Part of a small language model's weights.
Size: width 768, 12 heads of 64, MLP 2304 ReLU.
Each number is 128 + 24 x the weight over its row's rms, rounded and kept within 0 to 255. Layers, rows and columns count from 0. Numbers have three digits each. The size before them is the row's rms in percent of the matrix's.

# down: layer 7 MLP down (transposed), 2304x768, rms 0.0283, rows 1221-1349, columns 480-527
# up: layer 7 MLP up, 2304x768, rms 0.0283, rows 1222-1349, columns 480-527
down1221 098:105077091119122117137136155113136151132122144126144106120139169131152128102146167128140124166110122122174125079092098098143103092103157110137091
up1222 106:146119145132130140139157115124145117163115111164128108147149137145145099092114136146136127142088108107145115103094122155136133095128118169063130
down1222 112:109147180146094122169106173103150145163109148142146117133151122100160154128109110150154130154124140139110148151164121118158113114121152136144103
up1223 100:112097158135106115127099124143151096149141158127137127105124158135102118148093129131137129112141072144105122109138106130129155103111095131128091
down1223 099:090097139157115149123145139121147153160185174131147148097123126157103081123151113130134141106111135130136109112133166137124171134134092114181121
up1224 087:138116102140160125091155121175150121147065146119153140186084158136152136129101113123095127165087125146083122105095145130105149148174132112140146
down1224 085:129167118130097141128077122112115067130168123133095161104099094117100169128108120119119109096159129101148139135127157103162107082109115110173122
up1225 127:136157120132100130147153120136066096138136135114135113148146144098126093158157113130116141113135157128155102140112135156101147068130143147131164
down1225 115:108112117069107114187182113143147132135128134110116080156151147090165137149105149158146097095152132152155066122124149160134114124140113105137141
up1226 108:161138130129141128090118110110116187148125097110132143151123137149153102111106147173100070128114145111111132158166119135139138149147106129148101
down1226 105:155103127126138105160136137155076152191122147068146156095109134126158140152111098102150158137100125101115135123102123101187133145090120160161112
up1227 093:130163127116093106154142144149135122136123125104134144133118120097132129083144122104144106117075158151115128091145111123180141144144135173122138
down1227 094:119104142121126131150136129132125110135157123116090139162077132103149107163130147142093165149135147114103106159109105147092139124116167101136139
up1228 095:117100168170112140120120144139121092171114118104120105120135084155161114120131133115144130133129128154126147136124161108108129165138118115069140
down1228 090:138127120112138144125107120142106130123102099114134145109159140126122121094132154153173136122130184123131124090136136107136122176146135118120107
up1229 089:134145132126172116119093131160160121138168118118127112161130105117114109105119147137098098107087119119103083099155115156116115104132107152131153
down1229 091:123118138139121138110104128139122161121080140178165098146176112146158139139149128139164185094164114110136127119138129094122125123132134153122131
up1230 089:124115129126150120173139128129121104081145134082075089125118102162168136143109146103131130098114139153127140123142167132102142158179098125112129
down1230 087:160128120117115076109122160130155120153102131143131125132108137099117134076092121115150098132134098142127140162127142101127098139096124104131109
up1231 121:122129136102141122128123127094173106131106148148134091134181116119113115131145071153086102140144143106174161131111128095112141170175135124121075
down1231 125:162137112160156076140124116116151167122107101140120122127201140153130167125118153167113153155136155132150125116102136143153147133139101147146136
up1232 100:122123156167189128078154128121120163178089116126074127100095110134134114118155158105159117116157107092155108149130103139124121093139133075119140
down1232 100:104091105149159176141086084150138118176138128104149113146139099153119082190103163112090144132134064117154124134098141106112121154168124109109131
up1233 103:124150187121083150098119122093124121142130092112128154112138125150112141164145123099099135135085152094141110169146098106132147149153109105156149
down1233 101:137113122130165108105095123123089169129173180134129114100200121150175155109146131100105106090152094091130150117118119123160132124149091083127093
up1234 106:101143157100124152131110124077066099122163131161110130133118135159097118104118120131133100147138118169147095117113132144115126134122130132126142
down1234 105:137117128087143094128140133141145107120145093156140115098105079160112155176137142125123152116104163144146119134058167148139120128103158111078102
up1235 094:085131115116151083131106103152127133122136124143098097139081101097118130129095098131142127143164147136116178137098194137151154141117128121148129
down1235 095:145119123143158088136096111134126078107095105151116143161106086108115134112104146113171142137095121133164126173116172130124147105111081124138114
up1236 093:126128140101122139170074079121127122122125159131130145146163203102149187146171127110146135155145119149129146163127143156175115140094119091123143
down1236 091:103147115081122104117162108143144146135165138122146077117146112138115137144129162114136122138108145118111157108108145110133113171141151087145117
up1237 098:099132147156073114107129130142157134099114124156132115135138117107136142145146139159151121127144112142128112159139121157121154118170163139137110
down1237 101:116105138092153125129146129141131122101148162128108099096130165117104107072147142153118113111133120123119118081105106128127099100143114125103160
up1238 090:127138117100145096113087135115146072149081106131140151104139156146116119103162108093103139117118103178121131131140159130144112154138112151078153
down1238 089:141110130105138141168142114126095171114137073133103162118098120119144114159119081130153151152137118129116153075126137139175124158155117141115139
up1239 096:121142135124142136096109131109110187122157145130134121131123127132146120089137116082135105102155122143112044118076083117153106110165153131136112
down1239 101:117133122144095148114116160149132141105140107166120107105150103079125124162117124104123103123130153080120114089147100148091102145052135098135160
up1240 098:090177180106119094162138130146103100140146106145151109100143139123196119106178093125182152145120136114110114134137119152147152120100148146121141
down1240 092:116125105140114130121162134147103100157116123095108146127109111123117138152114078123142144098101188138127164106120121124181109151114179135154094
up1241 102:124117129194098172137155143120112123135126095152173115093132069135142141140148127101170122153113118138128124137133150173149130152140139103096171
down1241 106:104118152106140079141116162155128080136170134072103122135112099157128139114149126097139132139171113100126098139174138106129128137072164147179110
up1242 088:101148107112125119158164162131123110158161149114134147099129127094141130126111127100155122107127128126165065149119115119138111118147111100096185
down1242 084:167098145095139144124145116137092122160085085097091113128155086149097115114169123159100120142149149122127134143126128187148139135070166146177084
up1243 105:114079152122159149110120121088146118141122158074072104082122132155116118088096152106081107119089156100135141164113075148128119154128102136075104
down1243 111:114127192135163104166113094155132158142114132156134152154118116124163140116115123180135138153144152127131136138114170141138118091107092123141095
up1244 099:121149126083157178167152085142174157121104096108156117090154129148135152136164124134140132145131091104177145165108124099118156086113127154173108
down1244 107:092132143111166149120123119133114127102110150105087118161092152111168157139150115154071122149135124082142106114136117122102150157126114155091152
up1245 096:111105184114164122087140128101130144107144141159114171076082142154091099159107102140121095164146125129119118100157156105102077134122069150079151
down1245 096:152152131137128158097148118143131115139120108115136078157146103122099093123144141138123130176168108117103074131138111101115118097150186112136126
up1246 101:135127130139134148141147113107117100142154099101119112115125081154143101074145126135112138076136136103138102111138087112127178172136125100167140
down1246 106:124082112125169123130154141129149117128098173135123146115146118128149157127101146143115167157102124089140099146151135120116147153160130093088113
up1247 107:159159131157104120114113062179153123114103144144111135120113177072137131173130117068153043096156119140126134140118144167137137145155121142124127
down1247 102:150129140104136125135170123146124150157152150094145158086109150130131111133153127099139122134139107109123149134174170164124115121130180139108116
up1248 101:132142109116156103123098146115129142140125159125148127182129130133130136114135119080115122137141123125133103121128135144102149116144136124175147
down1248 102:128147114105119145143129157143094103114139153113120135110111084152099144185114130155121117096143142159112117101101145138098118130118142105155095
up1249 091:129118078116102123152082119121158106099095081132162131113138102104098101110157068088084108154145117185161120092105133166151167169129170147100145
down1249 082:138159143156164156088139149133172104142118129129120115150107119138127125126096114141129096094122119110151107142125123148108102136135115126174142
up1250 094:124142073139174141152212175143117148124095090145157151167156102183135133134129141126150091162108121093110131099160131125113137150109135134143107
down1250 091:099127139095142121166144110157151144121111117129119124135152133145116144148162075117100084112106093136100095099143100128102140149123104131162091
up1251 110:157104171134114090158087112140146112127130105138124139123116127135101138132140136133104155079147163131137112176133113105109139130148150145142095
down1251 109:159133158162175148127150151122104127114167118128138130117123102089100111113111114137109093119141139119122130103143136133172140175128102098122101
up1252 097:112109099148101137135101138114122156109106163116154117124146143130109102159101146138097115107126154143165156113146147127095086160139132119104130
down1252 094:154151135149108140141129106151141105074116134096166117112128169170142152116148097123120085123114181119122135087142084090123149094098122138134117
up1253 100:117116107174132124139145106154141166145141121164116131137075135147128120130159128107145159099164130140122089145132141136106110108148126128128131
down1253 102:126136147097137112104187132125135112127086172154144109153141179126140132134139129137113107132121102122183116151149095125123144119144127153104124
up1254 091:112104089111147134119116185095108090135107129138125111099108107150121104100119130128119101149143136129168096187112085135112126141143089096135154
down1254 090:178132151158129049126135089059120128114127108112125109115121128168143163199112116128140157142125138093135186134137119132124112146164110136157161
up1255 094:140133129160099144106132113171144140119165120116107143156134172125151099110118160085086132141134135132149076124079127102134123138130115130128132
down1255 085:115136133132139127090126097163170109116097077119104112125071155140137123085120152106110102168137115123140129094136135110112135135142121116104078
up1256 101:192119113105130120155129114159167121142101120090122104098107131130138155094076133168117097126136152172100135165149127140119103126168128153144177
down1256 100:143155092119115110117086148148123120122141115107160133136135123139139117140131115084121142119141107123128086130107121116136100136094137140145162
up1257 095:126090135173186137114110122138118142131105173126120151131138097138108129133156118119122144100104064158194098128133163076106122134106104120117166
down1257 094:109148127085108131160133113109128138112142071168117119107145129139141090084140116143119123168098129128139142090148111153155119145138148114136126
up1258 112:120162133136100127095123120127117170164152074118158164125120141115135136113133139119138120103116133115101099110097151154124172163140136145169120
down1258 105:108106164160120152142131145136093147161196141155109115120155104153087111164137053102115124120121089163159141142140123129145138089112082078156134
up1259 099:140131145126146117106132144107102158144137136127108121153145134145098151154108143090083124155128166117150126139117144137122123109116094134113149
down1259 104:131140172130128153103164131106145096141154086122139126096109107169118129185149140109119158121120129145137141105104158122151108114160130106139152
up1260 096:131156143154142109147122088116107175130122134139138147112139139100117125136121070135183150152146148088080135128148128124156120154123107126174119
down1260 099:197125134119117124106087125114127139139134098102092114099123119129142103131127136157119132115149086115112094135088143175104142152105157101148162
up1261 098:177144125155122145110163141148139130125087108151097118123112103080189096139073127134132091137118121141127097171135155116140125108090116143167136
down1261 102:089114111106146119147084108137146134128087140102096121139126143158123103104132108130149115111120143093147133124141152153115161148109085117185147
up1262 085:105116144134097117187106096153169135138128174081141175128149111141141164156134121098144127162098136155128090109131141080091114124159116135122128
down1262 091:115153113142100126113160149107142147111100116157137107139161126123127084126098136195163111132171132141124104108108094113131097136144139149141113
up1263 089:130125110146104094159118108145152113179123137117116171142108137110142076149105118077108122138128115156100159137089154140067129109175132192108138
down1263 090:082117136159105128124114115106080120101129123138128152131118128110158098127129136151134165139139153180125147135107131109110162113113127126077085
up1264 095:121130106125141120084122071110126108093074151103122121109102140164145101110108096122138106139160089121183133090133148120097161115138140144105136
down1264 099:112093104154142190115174145168127134116143184120131132136161126083090121099130145128081134096086123100148130181151092170151121109140147130106116
up1265 099:099130111121150098127109168138147122110144147076133159128122133137146090107133123117130132110133133133172096118116142102070144134132155142156125
down1265 100:130125105146154141164117142129088155170119148098152132106108100107117147154113116097150142157136090153130127114112080156120107164093078133188124
up1266 093:129142126129154114122156107113142176167107150123089127120131120161130146143129140126153130144132120126129096123091158135148117096106130135135108
down1266 095:130086089109126095122121153123150123129144146116104123116095089135098115116144146096133144125090174140117138119189128095113109138142091087120130
up1267 098:120101126131104106112113125164147127127145134110125122153152139115126135111119151114149143145123091114119149138186130151090147151109096121134120
down1267 090:099123124153144100114090125117129156135111153089113138136097169113106110108120105123110136154156175125096151138141135116135153110152155140112151
up1268 096:088164112132092119111105091146162140103130126125161096103083152147076116113136115100087163152132143122150126128095107111136149149154159142093116
down1268 092:156136110115119115102137142146118103140142121110154117148150183145093103154146124091116171101119080139073146083140149150165127093149088093132120
up1269 085:111141131120183159098119126102120143067132110098117119127107125136076105151126063115119187168124170097121131137128104106144097136130156112140117
down1269 080:149135107100073133170097149117096161164169122133106116120126141122117116152088110113112089097134126149132132102132092133112116140123139180165167
up1270 096:151140139175077099083140109143155124098137121128095119161103132152139131090201140115083133113161103153163117106170144175137103110130159147180110
down1270 098:082128121092116141155112105103137124120082111164148162098080087155140121114139111165157175115135141123107062149098107169162132092189137142133136
up1271 097:141107136140097137102070184125101106155099127129117144119133094110158133148119138124100097148124135140149049146113080164118122142140121146084115
down1271 089:129120167141141090100119115129119164122129080120104150164110120129115102119140129146122150115119155111193131102171129093102123138172115108159125
up1272 104:125137143056151147135077107112114095150128133136115110129115157099127122120120159100168148134098155114115081172135141129131121114165121127118128
down1272 098:128140097102143094135174129149134145175101108087118130152157118142164162139126148120108130117104063096167136094100152123114114121142090177119103
up1273 108:094140144101162123109158150175114122114100083106115113147123082159111162097108149123140136132147119109056128161171117143143103128125169119074128
down1273 113:151118106124129131146126158132153070121114105165119112116144138113119130116124092148149126104115094110060139119146114111170139158117113153117143
up1274 103:152098120094111150133110147099078103121155133148088092081142129080085102126119151137094107176140146099150104089132123147139120124116107133151106
down1274 097:073124117128118141081085159158154146115134111164149134088151160132122148097144142107115125118135154136121132151084126061162160167133120128128100
up1275 091:123066142121135127109126106116108130111129174151137139114140162161135142170126089117127093126112119121112113135112119095141084161102141137160127
down1275 090:124126100121150153124089124142132120127149167145114146125106135152121092103102174150107137157137117145127122113122077099182157149134123145137094
up1276 116:113130094126133149127145117152131141152167098135113122138165123157142119165120138156127121149145124112156138190136132107109135114123117147132133
down1276 100:159137081146116142128125118119196092123121124156141170103160122135156134131127131127170110096127101148152120094125161145105181152107113106125144
up1277 138:133181110150129144138104150099123141128171114133150094132111158092099110134121174086141123106094107133139102126116124131111122101109130135155171
down1277 126:168107097175140137132140121140100122161118130124129143136110135154122130107158134141137123086145138082150107158108107130164155159102079165170139
up1278 096:104099151096113143124126134056140113120094091157144112143140123147148115120111163130104133129132146156163122126139116097057133134122102138161167
down1278 093:147119164137128140152186121147098178152091094122147121125148165172121165189131136141097138178166117120120098127102080160142173105128126083157062
up1279 095:137096106136147116167112146093172103125152131117114153129129139136142083148176131118132117171102114109151146106145093170109131146145074090150129
down1279 096:126116117155109128086140149153149144145142116129149148139151135114145139080109146170166110110090114111117135160124136149148155140084130107133132
up1280 100:146115140142106166117092145142112137135128143143161135124128132114125148159143120120117089116124173108137134129109105164121118164174129107149145
down1280 102:175124125135126079125098136111112120125143139123150121091146151205128138134136091084165147140114123151127168126134157116151106138174123154138135
up1281 100:106155128106141100173121124166148122132092130138110135136129153166138117134160159097117076148147143128099123115121145109097114103123119133123111
down1281 108:073151103146110103137153105125098102089112127144122153096145141153124153103121113112105134147184138123098104099132180133141138121139118144168145
up1282 092:111154089137173164119110164104110170145146108071124118097136089102119079123142121127109156115118102122144102159131141135074084148162167081133089
down1282 088:114111127095099104123141135169133109169176138153111080188130101168116119154166146129114118149216105150113140130157162117138137126084147143138135
up1283 093:130119144105145134086148187121126156151118148109148073108101118102067121100112132148114131145124129135131140112125128147124162113134146120119105
down1283 090:106155116155127126093162134151131134130159099128096088159132111116151163175140143123153155099155136163143115181107114103113106102145150167132122
up1284 105:119123161124128126137124107170122118135136169113161117107149104148070129090125154128106126138138145148153118125129154123099129144119129112123143
down1284 106:118155147143148110144075150104094150157134153142125160141133118127132136157132113111121137124146136122123119176128144121130154067135173099131131
up1285 102:177105120156145156143135137154134158164134086166128154146116176161151089129141124122144110129110127104171117098161057093109142126144139122122115
down1285 101:150138085167108114103095126113098156118114105144126153108112101114141121124154116134117115107145162160152133095124140150119121091148152143120093
up1286 099:126127124109105122126101119095118121113127133125127130131120086119111122173139133126133134153103158158142102169136155142165135095100099123110154
down1286 100:149175133145111145145159113140141113126157111096145144124162123108151159125070097158149118146136114125093150126158148128130099131109131101103145
up1287 098:159125150093160127158104137048117097156123147120137116096124125139099102127130129095159161139127142170136143099093104159113156106096119136140093
down1287 100:128131096154141112175122155147103165123150147105139084140128122164107110148160130128111111162114128126148122159150127126174140096122122135153131
up1288 096:118129132122112113124101129109122111096139090132123127141122114125107146106137093081122164148118131121117110146111083101119141132111192166125085
down1288 095:115122094152114108110132130125146149163086114137094114117130134139093148162132146118115143123126148132122151124121104127113111101110100124152094
up1289 100:144121112128101056129090093136094140143184096161157108111144160115136154115154080139166128167140160127204142135083106137151124110161142161128152
down1289 103:120128119117105149090154147193110133092121107127119164126128127106134119075146114116150150146115106113104158121129106115132174132100122120127181
up1290 100:121161117099109156138120136113127120141119141151112085100090140128142094108125127127120129118136107142144142109080105092109112151091117154173141
down1290 099:135091135154122154146128133129150137071124091108154136105119126138129131140120115133103100119125146084123119130130144133134145108085158120154159
up1291 097:156054160128117077125142138164121165120108124132116127092102099116143101126150173127098110149152182193145109119109127108116124137055152138145164
down1291 087:175189150119145092132138074148173150105146106174103106137128172123152145148128175124151145107132129144181091150103154129117137106160148086146094
up1292 114:098121115128112150156092135140114095092111130102133141129106125112090115148167164129138134148144108125142172133127095157108115097107084162148157
down1292 100:098112124145128203118108137150085093093126154123124092105148159142141137126138114134148117129129108146113193121158153127151115147105104164108151
up1293 097:121086123085156112152143103126118158131125108132118144144136136124120137100113133136172152166078183140100124166140152111104173132108136155104142
down1293 092:147083111181121116080148111130114077114134125102123150188147119125120131156144135148134138118136140107165091131146094138117125139118139163169173
up1294 097:135103115118152143138116170107167098105115129187135091141133114144134132151118130143144126134138106147140074141114129121110116149128155087118148
down1294 097:102115132103140091110096137122113135207135134153113157123139155149117144080088115124119089100107129154104117176129116153114111128118140155114193
up1295 086:120119096136106158179149121136149098140128121090097160104149126073135157091121142154133130143140125139076090118105106111129145117124126137123123
down1295 093:054083132077092120109159102113106095094081083143149138167120141126164158124116125136119140127119088115143124093154123171094130130151153115122101
up1296 094:148155166128098126128143079136103150134131128159128159146096133121146132077142083115132177132102149158101150166135120188130144119124129163147086
down1296 094:128123097132133095141100114100125165150127155098140151126123139093107121119114084177085157142137162113110135090158153146137074129095104119135134
up1297 094:116135134115151130139111167131142169174107118103117136171133136107140121150127117071163143115116160109104114127084112156135136113067069133149175
down1297 094:113111130206139098103125157139152099166173128123168164163147098146181148118132141128085106132165152109151147119079148146108100149141123125137183
up1298 105:119126117101085108139118121126132112123148135140077143105185128128184125138136100126114166155136127129129146130115115105100127106156148124124101
down1298 100:147095132104127115159093125132086111123136073138101119125091103142092154166100142141142081104120142102099129121149129172101129180110160117137129
up1299 098:128047087076097109153088114149108115138156167052160140136113108106133136121148125066098128198104162131122130119143164124120107177164182130167185
down1299 095:108167172138190102114165137098141174131106148118110106153154159158134140087110116121115154076111137158138125118132129120112147103086131146129143
up1300 096:149107113151153192112106136164139167116142122137123144144142146127125124152125157107140134142119134149121121131169143151110126094137109132127156
down1300 093:097185185138115098107128120109093140105111144125132156146088120137130142158131119156166093145119126124136156100127175159128152096134113171144084
up1301 095:157116155126138084094119111112139125096098138116138098136126110148126109115141135124133091118129110120126143143149089155123154095174150132105078
down1301 089:133198168130130141131130101151093134113124136099186135169120101120158125137146083149158113141083135121126135142166133160151156139128141100123116
up1302 098:136123153099144090115112155066128126163111118204139157150109120115195125131160121118120112154161119130136159143143105133158162138144117082110156
down1302 098:155167090160133162138124096128132126134093163076131135084133169127133093108124167119149098122111158121143113149107077073156133119093142136114097
up1303 093:132143112153122118157124141102143161087120121164113135112114151097133127140119082098121091124134128122153154141158078094116145122093106114182159
down1303 095:132150144124134144146088162092101129098119151119106121146081117088159161161155110122143131139131137152111113125179111125124097105141118116159164
up1304 102:084121135129155119100141074129156140074126102109113127128138110110120145153113096131104191145143118123142153123132083145106116150132108112125097
down1304 106:148145114103133103127130129069118129126160111125148147117122101101128177147150110095154127148119079135128118112121147131141105118125104155131101
up1305 103:095155167147127146106115144094173109112145142112094151154140145128090092122159158109121136180096165123187124166150146116120125097149134160127123
down1305 108:127099162138138099103144131181140126123077115113099136117128142098159130133112115144149140147110132146128119108105155161146117115132171134128151
up1306 099:155097125111123119119142149146145081110117145127122120076115099136140138115132144148132170104112155157133084149139104136150145143091121118112107
down1306 100:117142127156166157138124111131130045162141089164098137154172158108105147119153106111103106105123120165114119094124091129179131153104123121126165
up1307 096:101132178134144132149030146157139071123155126104114162110157105150109112112113142115167107123179108101157129150157153123137100150093127082131143
down1307 096:125143098146083146130125135145146135137135121124102108083148158129098114169132126103120128130129111140094110157116104113154121106110113153160135
up1308 093:112147107119148099118130193113111110144161117172146108143167166155120112136125126153130120104131115109152122160131145128105127159172105055104090
down1308 090:153096104125159136149122112117127135156138109116125097145082161130171093113151147145162097158151120111139156159130151160151114151134157139124147
up1309 097:164140132124174147140119100085100136189132159133126127179158150110137151182161115149091100137170137158169104123144138139108147155160120141155160
down1309 101:075132137121155156115116092132140173104157140120131158105101131147109085111116103116106140117150142069143138160134102099164170158128112120127114
up1310 109:183094137116084138123143145095065121149107110128155119132106130106115086134123065124147151122087124127121092163140132083084141105135077139164146
down1310 112:122122106143128122167127143132176150115159116135125152122133112115140133114150122135147120132147125122124168137099163136107072140121122099121152
up1311 097:129102092146149067150124164105119133156113109134089117140180108132144114125136125125143099130135108130128096174131143117145133097097140152091128
down1311 093:093104127096108160139097114140122159147143117159105091138103151125155130149139125096109141118125156177134094149137104097101141177173155104118117
up1312 091:141127126102120164176148099098119122112167122132107144117107160114112131150099153070147123142113097153111109157154132129145146106168145097126106
down1312 091:100139142125088161114135135108124139111113135135168118086104099127109134129142103129152178146165146104111101155132120150150117142150144123113124
up1313 099:149119138128124147130149099158103152140157129101142141096141111129156138102114154169079124157113132110147084151123120172158159081145132129136114
down1313 107:102108101169136087127140140116072116099152186146180124150112170106141161105144127108104157097116114124147123121161143153106143097126137097099129
up1314 126:157099109168129137127134124120136118129122084150144121110107133168143117158055117069131095088162119108127120155129122114111073156122127120142118
down1314 126:123083072134159150202116104119126132179132117131153140098089167177174135143131133132150097136180134121140131118149146157170143143134188152155145
up1315 094:099136126130193130121112179140142152138128143131170092114141138113121141153104130131141156102105144124093167155150138098113098102128099163150173
down1315 083:132126105146083142119102126142091153108101100137100157152106100140156138136103125117126093119128141089135121104102130072114162165154147147098072
up1316 089:135095127106107101160116132108128149123121112172115140138115106143131084162159130143106124133146109096098134151129110142094097127106128140121121
down1316 096:116143160115116173145103082135130139137139123068126163118136167179103119111146160128123125152125110146134117149106117137124096126117121124162141
up1317 097:129130120092114133160113136121091166100160054109115134144136167117153105077138098101090099159175167098111079141101137128120163123113107190136103
down1317 091:123116120161136137140166127132128093136140126132145141119111131115112090108115080147135127111096106088168121136164134136143118118134130139109120
up1318 121:124135153165136127121121120128162134147106133147112142102170131108136134106154101144118090170127146143145108119115162112176095107085101095123164
down1318 130:105156146128111114146176107150129125158104118145138132136158115080139149082121128149171128168134131126104104132128141109155117111138145104094147
up1319 101:183146125142151134094123142144163102122141101103128135088143138140129143094112136107129131134117127109130111135113103148149132141135139183124103
down1319 101:144136102125148171160143094112121162119107060148156107107122092141156101148146124146141090094114157104158141147118101152106124091102145110155109
up1320 102:125160127143180128129135101173126084130127136115149114130122107161105105118140138146133135120118130151127099093122108102142147152140133091121141
down1320 103:136097140106127134114121137150116172126146112094132132118142156160135113122156147093129116115134143121105138160123134133139091112117112116119136
up1321 095:146147118093122165147143120183125143174133105166164127137158124159115103118102117127163156140119145156151141124107121087118110106120141130123142
down1321 089:115135158131165143152138114087141111080107111110121098141096160116117138127148115130180140111122124186111129140110145133138150154100113122167134
up1322 089:103134148138137155105128161097135140119088121131125114153114111144153106097083156128122124080175143153121090111100134154105170142130131139105122
down1322 090:152136149149126142116117122172138102110120142099118150139108149107122121160160128078115174102130145146153121120115101111104101108134095105135115
up1323 120:088127119165115165145103108135164099094113148125125083117116140126071142122120114133125119155157131132131146114150127163110177135123121134159097
down1323 121:100130141144122127152132084162124100180131122147145099126141133127138136117149122113118096140148105109120124150113142146130124162148105112160103
up1324 097:110134130143161146133137089133142130135102109106110110149177155100145097106147132120115074131116121102139121106152120161092130124131137122100107
down1324 094:120117106131077139130100142114043158093128152142134100113123147123134178082103116104106132148160127175147165097107142122153123113113116164130135
up1325 094:142117136153077106152144142133126151141127125143107093136116147127128125162182129165128141161147101119108131134151136137109117172106163125129099
down1325 094:119105066104134123114110127104131160163130104124155131096140127116109110120147111110145147107137096127102124077063096105161106121117145116112125
up1326 097:129125109151117122153158149125120136116085109148093135133178122124111105111109144156149122140114125123086091114098193163168143148141110126135143
down1326 094:121159138150104121121107115143069091100128118154114101089136109132143141086080135114141124155147155137076118126117124171117125103164129165104136
up1327 114:121105104084134105120182096135138141125110109117115124143125157112165136093115146167098125109115146149104112125145124083149107148145083111140095
down1327 118:124116111128133166122118165121099177117116146159151154119106131125165160124150151150116177117143123110127114111092139133099131147105156088148115
up1328 091:166209089130146114108129115115116117156128135131131121081102105122145128092133133150136119108125112100166124101068162172129145083137128124124159
down1328 087:171165089135107142103114111121155114122115127150093130132135146131155105111154117085159140120155114126097132155144140148138142132135094152139101
up1329 113:088157157147117098130136116157119162136129180165173126142112111100100126174116095149082099144151122126142126128105107119174095112098146131160137
down1329 107:170153132141116107163124122137105132159145153136136086114150118128090116169168126130125151126126148132159076142160093162127126139132153152082134
up1330 093:150094158138125100123123127097082150121124143111085134124085148116138105126107118104104154101125094154162139162118126114085128106144152135153128
down1330 094:124109123091113129085108092109150153095152147124096117166176151100124114118116138123102156143108156133100144153166129113169120135118145135093139
up1331 113:143127140104141128146146104125110111122153106133125113139164147123146150161125109140130085106138147130143137133162144140112128129166124131093079
down1331 102:158133095163093099105168121109069136160143150149148126107132102134132122114108080165106139154139140110116127149152173123131117107084129125122157
up1332 100:184147136104123132160116089134148153118129161160152143123122147104152119181105113169136128112103082156135070120137148105135140139090142166138133
down1332 095:110150108135187105130122150125126099094158132146100147102181118146136173114115141129117114128133153093112176127102169160153146138123135137134111
up1333 108:138131105159110157143108133114114133147130138124101159167148107133163134137120080123185157160134185134074134132116154102135117144121127151131089
down1333 102:150168123136120070179142117137174143153150126116119157152129137110151159143128091124133129117150121092144112120146124114127133123126099143161123
up1334 110:150189108148157123097121123102121120131117158112104098111141179142066114075100141136120152120150140142094132126096129128089169156125115118122143
down1334 119:119137151092134114156132125091116139112133080133121118110131148145105148128110153144123108091140131178071183150109136138142146132071096123137128
up1335 096:113144156123102105138086124122148100121088140108104098098122086158093151131087119123116127146141137109133101139146116142137112166104146163138150
down1335 092:133139163194117138110112127130102110081195082168101114130126112108166159141105160116109105105137117105162110137096118144122112074149117115145116
up1336 139:165113119114121145130130141116115130130122133169100111126141160147142139147110114125150145081113129069078087086118112162130127153147098119158091
down1336 152:159109129100097132159156156156124153143124132144136179154122161092149156156118095101150142123093096189097155122158100089106176087166119094155174
up1337 103:128154126144138086154115106128108169115150123166154129134128135085096129111137180124112145101091121088111130156110093150122158129129134141121130
down1337 102:150140113130145112115136153161090115147120134132147086154069156141147138099145101138152143105160147118150159106080134142166137144134145109119102
up1338 095:106094133135108151133111185090164100169095165125125112181082115148087115108100144114105150131148118129170120162125120171091136140179123135167109
down1338 105:110125159154133134148147127093152178114119148135088148111100170136142115145131150121158132157127158122122144098141072138101147119099129141146152
up1339 116:100105123131084155094179113154133107111103135137119149131129161136074098127164083144157116115130082160151093126093103138157158145102171108129163
down1339 106:117086120085110083150153092129134168168163119113140131146145121123143149122144124146138094142112146110157127122118179138115116156156103122160087
up1340 092:127168122159134165129159136080108139101117100129059144128102117151144094128100162109136093120135159143104129162138121134166171126112100098147112
down1340 089:119106135140099154091161166155170093143127166140096128142112138086113155132116128148103136122123137091160123119175126142123117168140140150114114
up1341 091:101128111099122086110143086122137162108132160090129110112120158147081091109149128114130137128125118127130114118142074140134132109161156155118177
down1341 094:166113134125107191108160078132149126151089125133144137069088148137155137139127164120099113136156120134101144122136068114128126132135120163136144
up1342 097:142127128117118127111149120113161106158115129169131154144126091126127080124113149145128101131135140164111126116139114134115122134142110116178124
down1342 091:117168123146164146163122148087059168141128120191076132087130165132118145127153132133096159096133131120120133148139105129110125152174111123129175
up1343 098:139125121122178165118125174114158144118124103144115104152140132116118129153125158106121116125143131138151091138148190137105125156153166126125129
down1343 101:161138103194099152135140129131106133133148141093105140135127118106134115159114144142128111108169115113068109150100104146094158155120132131122104
up1344 098:116112135138095117128149110107140136136132172163079128113127127174166152115143121123145156153122089140095102141100092144126129115154111142129163
down1344 106:124124193128121133132107151159132109138116134108139095130154103104111141087120112134160138202158129160126145097117165145103139149135137160112116
up1345 097:131176118100129064174146130095141110112107104125137099115108093136128140101161117138089131078090097088111112124112130152098132170071142173108106
down1345 100:129143127078103110142091155142124136134110135101118082131138142161178145099114133144105189126133106129100108120103155114144089133118147129087111
up1346 098:093070151137113169117133134140159080139099091133123102124130102109166109146096167111120142127121121110121154097130144121140121166092135129133147
down1346 102:160119113140158156108108165149098066145112144111117139165111162165127152181154124139166127126142125148150120110122120173132121152168090136106110
up1347 101:123160151126102102112168110130120141157143176121157133116144142073168101123056143179132150158086134096145136120106150116151163102152125102128123
down1347 094:152087117146109142162157097167106117115119105138157119137117197113114091145173136119102115113152131128104093090108111161109131158131139178123136
up1348 115:123163111142148133139110113131151198179167145131115146113108114146109122134149170124130118110173134105130120119137147109110099149122133105117109
down1348 118:135106145137112115146115145123176103149106167134149147156149111167153159148134103116136123131106080144172112140158161141128086110099134139131112
up1349 092:119118175168144132155144128145123122113117131202109097129133136130149092102127131127144162110102121121104134158120103103141132127154118155125138
down1349 093:103121151142128147139136130172101141161158148116084165125167105122106139132116124110102113139075143105142127167142127138161115097124145124162162